From a checkpoint of a small transformer trained on Wikipedia: MLP 3072 ReLU.
Each number is 500 + 25 x the weight over its row's rms, rounded and kept within 0 to 999. Layers, rows and columns count from 0. Numbers have three digits each. The size before them is the row's rms in percent of the matrix's.

# layer 5 MLP down (transposed), 3072x768, rms 0.0325, rows 1755-1788, columns 384-479
096:464488478432511528489456522514515506481456503484493497491532459538485505502518546527531527529537508471481499522520509482515505495514523510493527478480488488470513511461503486494467491527509514459543485503487476481487517446473477487502492496515481495487513518522504487441466501545478486520
100:493469526472515480515525505466511502494494508506485508472497482458494512519500481518455498489469482490488499497481503532542489486539470495541520515500495498550500531511471488484499497490482534481502429493558496493486472512505483511527527487520497483537510488515443529509498492478454531490
125:509523478477516495506482551460468491554514487536485528493475516464490499517480580456510512509493489499492502549524482495527507502514478463527486486505505474528487514504459499500506458562496481504448491529476512447499505447463514472513494491527481457463488488459473498507462510533499493486
098:525492488525514519502559508533510493532495492484490486520473513483503527537465495542505501521514481473494517471511482523470493527483465473550523505523487530508455483489503538481506504511472498521506484461525522534488511512508512529521511494487517476505515496492491494456506490522511480471
103:499514512519497537517474492578493531519501477529491511430525481554543511531482498472510504551529525508522510518525438499479484526522488499518502511510484549537430528515515534503462487438489536533531487515505506506482493501536483492517519494476472487492501491483508531441463501448493482471
107:485461505505464509509536508471488472518546512483486517520547449460515495536501493494528483510485488462522511503535465493493510506528507507494447547497474486522528480533550517479491500486477497562454496510466473487511497511531481479525517518475462499483510509478506508472473497521489487483
095:472479518492514502498531503507503502502475466507478523460527492513505528494494487534482475512519457529492482481494503496492500471504537493486543505482534510483529513502494534516500473448515500496489540468525495494505521507510488481552515463483493484488494531505504524486503464489482501503
100:546510476498512533518451521482500507511486531508461510483522504516486512509536491452483440506484488448510518493467545457514499486476434442486504487517494486508480508522478555508471527506480496494478485495537490491531522507522497524542535498497528484530486516513498488491510487488484510497
085:491506466469538479485502525512492524533498491532478481498516462473507478460505478505484526490502485507502517482501561486518496545505521488490464482491502536484508501507531517465458492509523510465564483492491495466474492461496534508521509491555514473533505528503514484528515490504501553462
090:506476505499500493505542492535494481468501498483512513463537489470518480461536489472522520499494509509516487473505492483513499501457506496499527518470420501488497500492508522505481518520499488525477457543467524501510534502489509490462493535499493525493461538513522493488517494495464510501
101:493486505502565540456488505492546501552456498497501494529501455484508525457471474480523461469501558492476505542460540464468499525570510544501518525541477522477528495543469490524495520500509481528526517498473481489484497502508493537475474515485494500501506478523509539484448507535484465461
090:506501508534448499492490507471514520459488462515507501524491487470490477463509490525504497506521468511476528532518492459508561497462512503518489500524495490475498503498484510478542503541463490523475498516496487510505514524473529499484515499501450536460538492541456512487494482511511516516
104:539515497518491492467516508503501540500515523481506449482492510469477492476505479462488527517482514491513505489501468502502478515467500446482530514509485504460475524488498500504541468543496524496509486473524537501528488522514518504481490514534479500489501544477443494525501515494519512503
103:491523509495494466474498504491466507502487484486478467524451493428498486504493476523508508522487496501509509499502551496490571468540557472467477468491509526549515465490501478486501483462482536546494446523499487454457575498520521465501524526465462503550493468504526485508485491448512490475
083:450477462480500465489496490532512502498505505477470520505471502492483520522488515493508503433529480497529505511531481487496501490521485503532504531506471463487506546490464488483472505561545481516482514559490512537518498496473547494467464469511475497504467499464497491473463524546501472497
092:479500512490528440456517511512526480493501498535454485449488548457472494541528541456540506494510504483501509490514521521470485481484479487553544520492498450496505542474467519509533461471494498570513489518544471512503536506515516543481511504463471502482508510443485506492541498510510473506
095:478543530498482545503515493459478533518499507487530509510507483497478531523473525519477485511502508480515490478536496505496511561563490451487496496530503505494540538484462449530559479461517505516474481485483526528521483506516466475485495498534506492489481503470490507527489481528470502464
090:470481491517525483473480478461503517481525537493495497486523524503521505487507498548510510501521534448515469526495477545497526491498548493501486508513525519479518485534493468493506475532557489539473512548514541479481501449500498467504466490481471502557527499446514518512541525508471548502
093:485529498510462461501517486496498508504541499498491462487443500454517524519504511552531512514509482490469514502513502533543508508477455452488497483515492479496485494464525495475503469522499519515489501451522501496532491510533455494513501448522505496522535489506526487518524520513505476544
102:529488470468495457492520536527476500473464470547494472496545493508515476516487459478491518473502506483498437525541462561520528480526503525503489457484500507509468510513520509516552503539544470529530493547505513499487484483508509497495502457533533509507503507546480517466487533447512477474
104:491466476505465493504506480489486508527464494462491487568551482496506489559508504477483527476458520518523529513449550492510531505517503511536502491518525492548435551538529495557436473488487489526515490490465494536507499533511510511501497499540483476520490552504491468569514516487551521493
097:489514475548517485498491488520496497483496498555509523493511552503514478460523491459533502563489552521521577579466467514456510459517516507493511516512509493494456510499497509510461491490487523515450472533509554493495483508533522471508495515461490451518469490503526474509472480497465568490
113:525544511478474476500493472468509533497473484521496551492505498499504462482540523464504491492500461502520490503472522507456506485514539497513516463500509459475433503465512477529483496525487510491454475532525510492522510503542546467527519492526485461475495487507498482446509475527491513527
099:506450456465492499498495472504495502494525456503483526500501478510495522508500491538498487432526530505538495531496498486508475518507477525572521525494526472481485527500496517490494526533524466463525487513501497530500446476494493510489500553498555493486456506493482472497515516505486475493
096:516515513475494489516479511545512478466479480469511476503471480480542512487520505548490488528499474522489519490550469505501520501467491472460522525473503451489555479540542488467540567499503450511545503487509454526502484501468497512511481499486517521485520516462516493499492486522523483516
106:520555507466506476530529478469540523475512534505539514501479460511514531579466495519450520473515480490525472487474469509458529469529511505494522512470522519476514498484517528495500460478523537482494519522548508487472486488450486468492491486508531494477511455478492513493541446510509483505
097:505465485519495516490511519497522516491538477515502519498497493515541515480506510458518497491515508531440495535505513532522510479466485568496505517506482489463571473479472505552521509472458501500561498538532504486520530511508494511496530522470476529490472512492508498519522549541511506497
107:507503537504500499526510482488509528518459470490506474523524503535507511574503516481527465480507489495558471506501540536502504481517484531465505536481508523517509470456489526456469510506502439474455485510531517481447497516494455512448502509460508491464493483483526439519481505549496478506
117:498517481469527474528502499493461507510516504476510529472466518499496486524497555525472462480517467479510486531531506490509496497465478426523473457483502508519476479486506484504485471511520488495462509502516505484492526475472518479487498477513474454497515499467470498468438470499475489480
095:569475496523451502502496523501491515497503497497559528442492497514488453501489484517504542506496512467484485531508457482488503545500491491548477486502496501484524502490479529510486490513513526486530504460483498495484481495529528491527557514486433518512517486516494466500529449515554504509
092:543490471489506465515479499482495532515483490520493458542513499473511505518537504481479511513467439475508535506523504520476508512474533506497499512462503504505470486499506533477527508486489486562465472480498536487548505476484536515472500467493509480462495505576470511500507494484508485504
107:499478477484504507477523532526506471487486528483517527494499512485489469464500546471547511516505522503486506501459515519485500493464501489557476512530534527489556518527513484532511494489445517488510482520487515501507512452490518530464525508519490502479507521503530528496481479507504472498
111:483469509554523495519554524486498536494481533547480496505494537494508508501484531460444511460482510475479519508478473505492459489479485499491528478482530511484495490447499491491522465502532549537508516461524472496505487545527546512467485505476519502512466533491499530511512525527498517492
085:501548471431500453531492513513465488475463524504540454464485475520487477477513498468528510455540528469444477485511527451479476537477523456539543515515488500476528545481494493498512495536503529533492481495475499502470537483521463537499525520527508529475516467532502486509520494537482493549
# layer 5 MLP up, 3072x768, rms 0.0352, rows 1756-1789, columns 384-479
099:518528504549514507509500502467494508532522507535487477531464496474473509506508488482527458541530536536479486478472528490499508481517520499476493432529495536499525540540547493554454473490488492481480502514522497497476538489525466523549499501456505508484480510495502496499519513509517532515
113:513478484504508521523504525512549510475554476543517489470526445481458513455521494509479492520528502506502495486468464453474481488533514492477465530463528536516470510500483510545509507518479521478468485480477513481498502513510515523546516531458485546493497555498466532524481510488500540494
100:489476507505488521528462498485516485474521521514488523460482479513473538491473498533510506482492510507494535545501493490507502492518480518481513536513485516511448471482513489488513464505484512509498497522548511555471466521508462483487530529451547510577476509503505474465534452514456513515
102:525484480477493489496464520454490526494527540482473480513527493478457499491489512518516535514518477550514481495492548511466503490497499494485479484483533506520498511494498510533544476528500466473485536481523501476517477550476493485507511476522492525533513491465494469510522527494468513543
103:481503488501504465504483509514491504508519474506503482541489450518523518474499524514507519511492472486524494498474510545478475458523513458484509468484504565526538494529489486529558503457489453533491481537473475509543549503536458511530506531513483526468496499496531473495491489498446503485
098:540492504534478490503491489495507478523512531501509521534508489485495483536539498503513495536491528498518526468501469510490491464482425506487496484518496534559458499427547522533515480504493520476438476471490520496507538514539490482491512503489497507497525465484490493512492528500475494470
100:471496524531475530448524484497535480501528529479508490467482503506505508483472458522516501541515485527503553503526466475490487479523523537484462482508504517483486482520472510499495489484464518502522531477469523521487536464508498500515547498489466472548481495509453532499495486494537506484
090:496449478545490520519518487538426435450562498480468539522480515513500507529503534515516446490524520505548480441483475534519516511503487483468525504521506501478492530495445510528537473459480497514440475477519481504543461555452488507469471519475463517454477471480445512479482518536493493515
096:500485519491537494486496518502481518526526544490466539513487486557467512514480544492466480454480498486455492487489454468514521505498488492502485487531536508505499503499446529493524505506510495474482509493541491514542458544533494529536465507509543492519520519521471527477506535481523513522
099:485496515510508489500485469493469505512513526490483463507497509477466545516509478506492487499472495511506493495507464494477498492519493522492514503456480508535502516483457500497483470504493480485486509530483528521475524534499501477509561487455485524473541471520454514462483494455515481520
094:539501529518557476490486533534457473530502507479490493523450517502495500528500471501522508514516558538507475453515511506484496525513511472493503507494539510536487533502541483487508502474473512493524559507492521465479516456487489475547479455502509504566490512487505483484483523491496518467
101:475526497494467498561473480453501479516463491512491523498485491471521504474492479476534470525509430487508465516512521471539477502485494494500493532491505459516539487567553476496455492468517503523462529516472482504532516489452498498542490483446523523494509487515480519541474496444493491497
101:463476517479510511495518501497503526472447506507475510494501486530497497435485553498501502526488510486514502521465548530541490417487476499501505526492541470479509507525514511496547515465472499484508547527524487486511443521504466476524479519529549544545489472494489467467482494517480477510
090:576481557540481523522491550473519481465519507477498476471520468499525509472493513471455487582489517523509464478508513492493481470483469493485495467516520565525472474495507500541513526430477517487499516471544515502503502538495493513503532534488528497485480444510514525506551502468518510528
097:492501482536451524543516487499544469532532489458505522555501444496498528499512448525489553537517473499463510451516489507526518480516521484466442440500473537523469461551555475489495514501492492507471494490454531487497496471469487473449540503536472474464507504484496493481460477502504503459
098:487529526507507472442486523506489482501510530499454485504466496504487500501457493458488520486527479521502509530487456496535510478509453500479481538463527491471490501477501488503470516525486505502477527489471510501527528500502484538569522510489481517511528576481512486515473493538489500467
096:550523515517509529506514503473490447485489460480492491471510491483488467542484512491502491497514452505517513523495485501516495482502460521507517473518489498508471541531490511508514522469442504534505528490477446523519495554528462454496569527516488503513491514495490480510456479491513459506
096:477470497493516510509457571476515511527490574519509499519537456526511541513479507415515451475477494514505520480469481439483475471504486519454492513508485484513550527535490556501508522518471515470478478494503522510518502559482488491467512448481502492507485491494539534522499497484502509483
100:499510459496493499509468509512475515528490484489497534474487480486492503499443496551487510489499504503477511481472499506526472522549498498529501446528454511496486483545533522544531520476526482484512496478448532475551515477524464495498518502469508507473520485469544446481485523433463512533
102:497501492478527455503456507540480491498555519495505538484496443494493516490489513505498525535532490522509448507480495524502485507504507498466477518506510540489508476531504483500504481473465494513491504514506517506470471496514487488480498523505476521500533477530500507447490515459497471491
098:502496492468504534523489502497496490540473511509527524553519464526456531559491479513463524484466472479483447480496501519488521513515498505480500528534517489525515473529465464498492521492516532526475504532478486510465526501478485533513535503514551512484494518522472535467466493505556482519
108:488483531529514487529514483446445477535497546479477529519489507475508525543486522540526534499516460557515524490505483500494553478549486497463470531458482526544516495539514501510495494498469472528479507484506499485493526467489459502543509500531483511504509544519483521502475541477456492459
099:489508506490506492537500517490536443540469463500532467539508501495518506523506513486484512527512499472495479479519491542513499492502482505498484485506498507500526473487510472559480535473522503516486489495484473482521491471511486489525534478502455488479534516548493506493501499532497493476
097:496473506510499512540468476468471530513531531541468459507519480494488498537538509451498472469502492507525532510499510494489498496532433510492511453484499529496484550483469538509444461506501499509462529497492507520525468497525481522568506499460508486520479480531533524498491518470480512492
107:514508460466465465484516542489482487512504522468513517516463505504468561451524516493475515537492470468526479481499498506518531528479525486502500492493526538565535505549532535516510544504445513504472533547482566528496520467480470490527492467530485500540495490475499511462474522440474533484
097:475528470463528522508487494498489496506471520480496476487463509470468497455477530493506509538511508485486510474511496492527474489517527486480544473528502527555486516556485497486518482479513476496475515459523466495499535541543467531504473488531536482510487518516511543454538519418498574531
101:521498461481501498487490555490531501543529513472513528468490484471477517474492513525455492474512544538502504471494488526472474509484529513500488477499528517521483520475515504508548521474496465508495513546515477538466505502475452497548496518504478510525498506474526459513477504501488533517
112:510487510441509535545515494475494480494484469479468502477478457480471497492491542501507524482518477491495477474509470456492483499522481483523481495529508529545479488520497500571538485503490494504473505489509516485507473497500480542500550500487479532489471501503507537459468498500449510481
100:507501434461502472525492503493479524502453494508511511547493491511552509514498526495487518473458510535471486512438504490484514468506516509481489544502521484481485532497500509480552455498530491525491485479519508474487515482480496545541511472512487491495489495500558513476537496527477488534
094:488533525489516533501524465507488481517557515547505512513475527459510499498506493478489521473515520520510479515490436427507483498487526477462490475521539497515499513474493455487461503492505496493475534520451477485498520505484485523509488518528449478478482513442493520502461525512501511441
104:469491527485553522523487497490483514524503463540508488515494471519515539510530500486501604537486496503505487468483509489514515474536482523477511465501460512512414493522486482533504529486511490466486530536510542510484521510468490536474483482491529501530473494524504529479527504448527473493
106:505517435485494491478464496498501491526526501519482497498489457489499510485531478546486534487477498499524488501497482489509502483457510480498531521509479489526529476525520503526571523416528514459504518575563508572511497497488468521483534461493548552464514502487499508520510498480523522498
094:518443537513519530519503497459559503510518491481447534506496494483483504472506493532439497497495482510518506474505510514526499477507460476482470519493461547477472459482480518515505496485486452510478514489510516523534467502475490486540492513500527493533455498523477481474469515518502503489
096:570534464489504487518495461519498507529493446531519500489508482495527503496511502475442526502537480506549500518506482501531507512515528511517523548469505515528492533534501543494495494473469459569453495500514512511483478488481486540511491495515509529542519531472528512502467508467493521487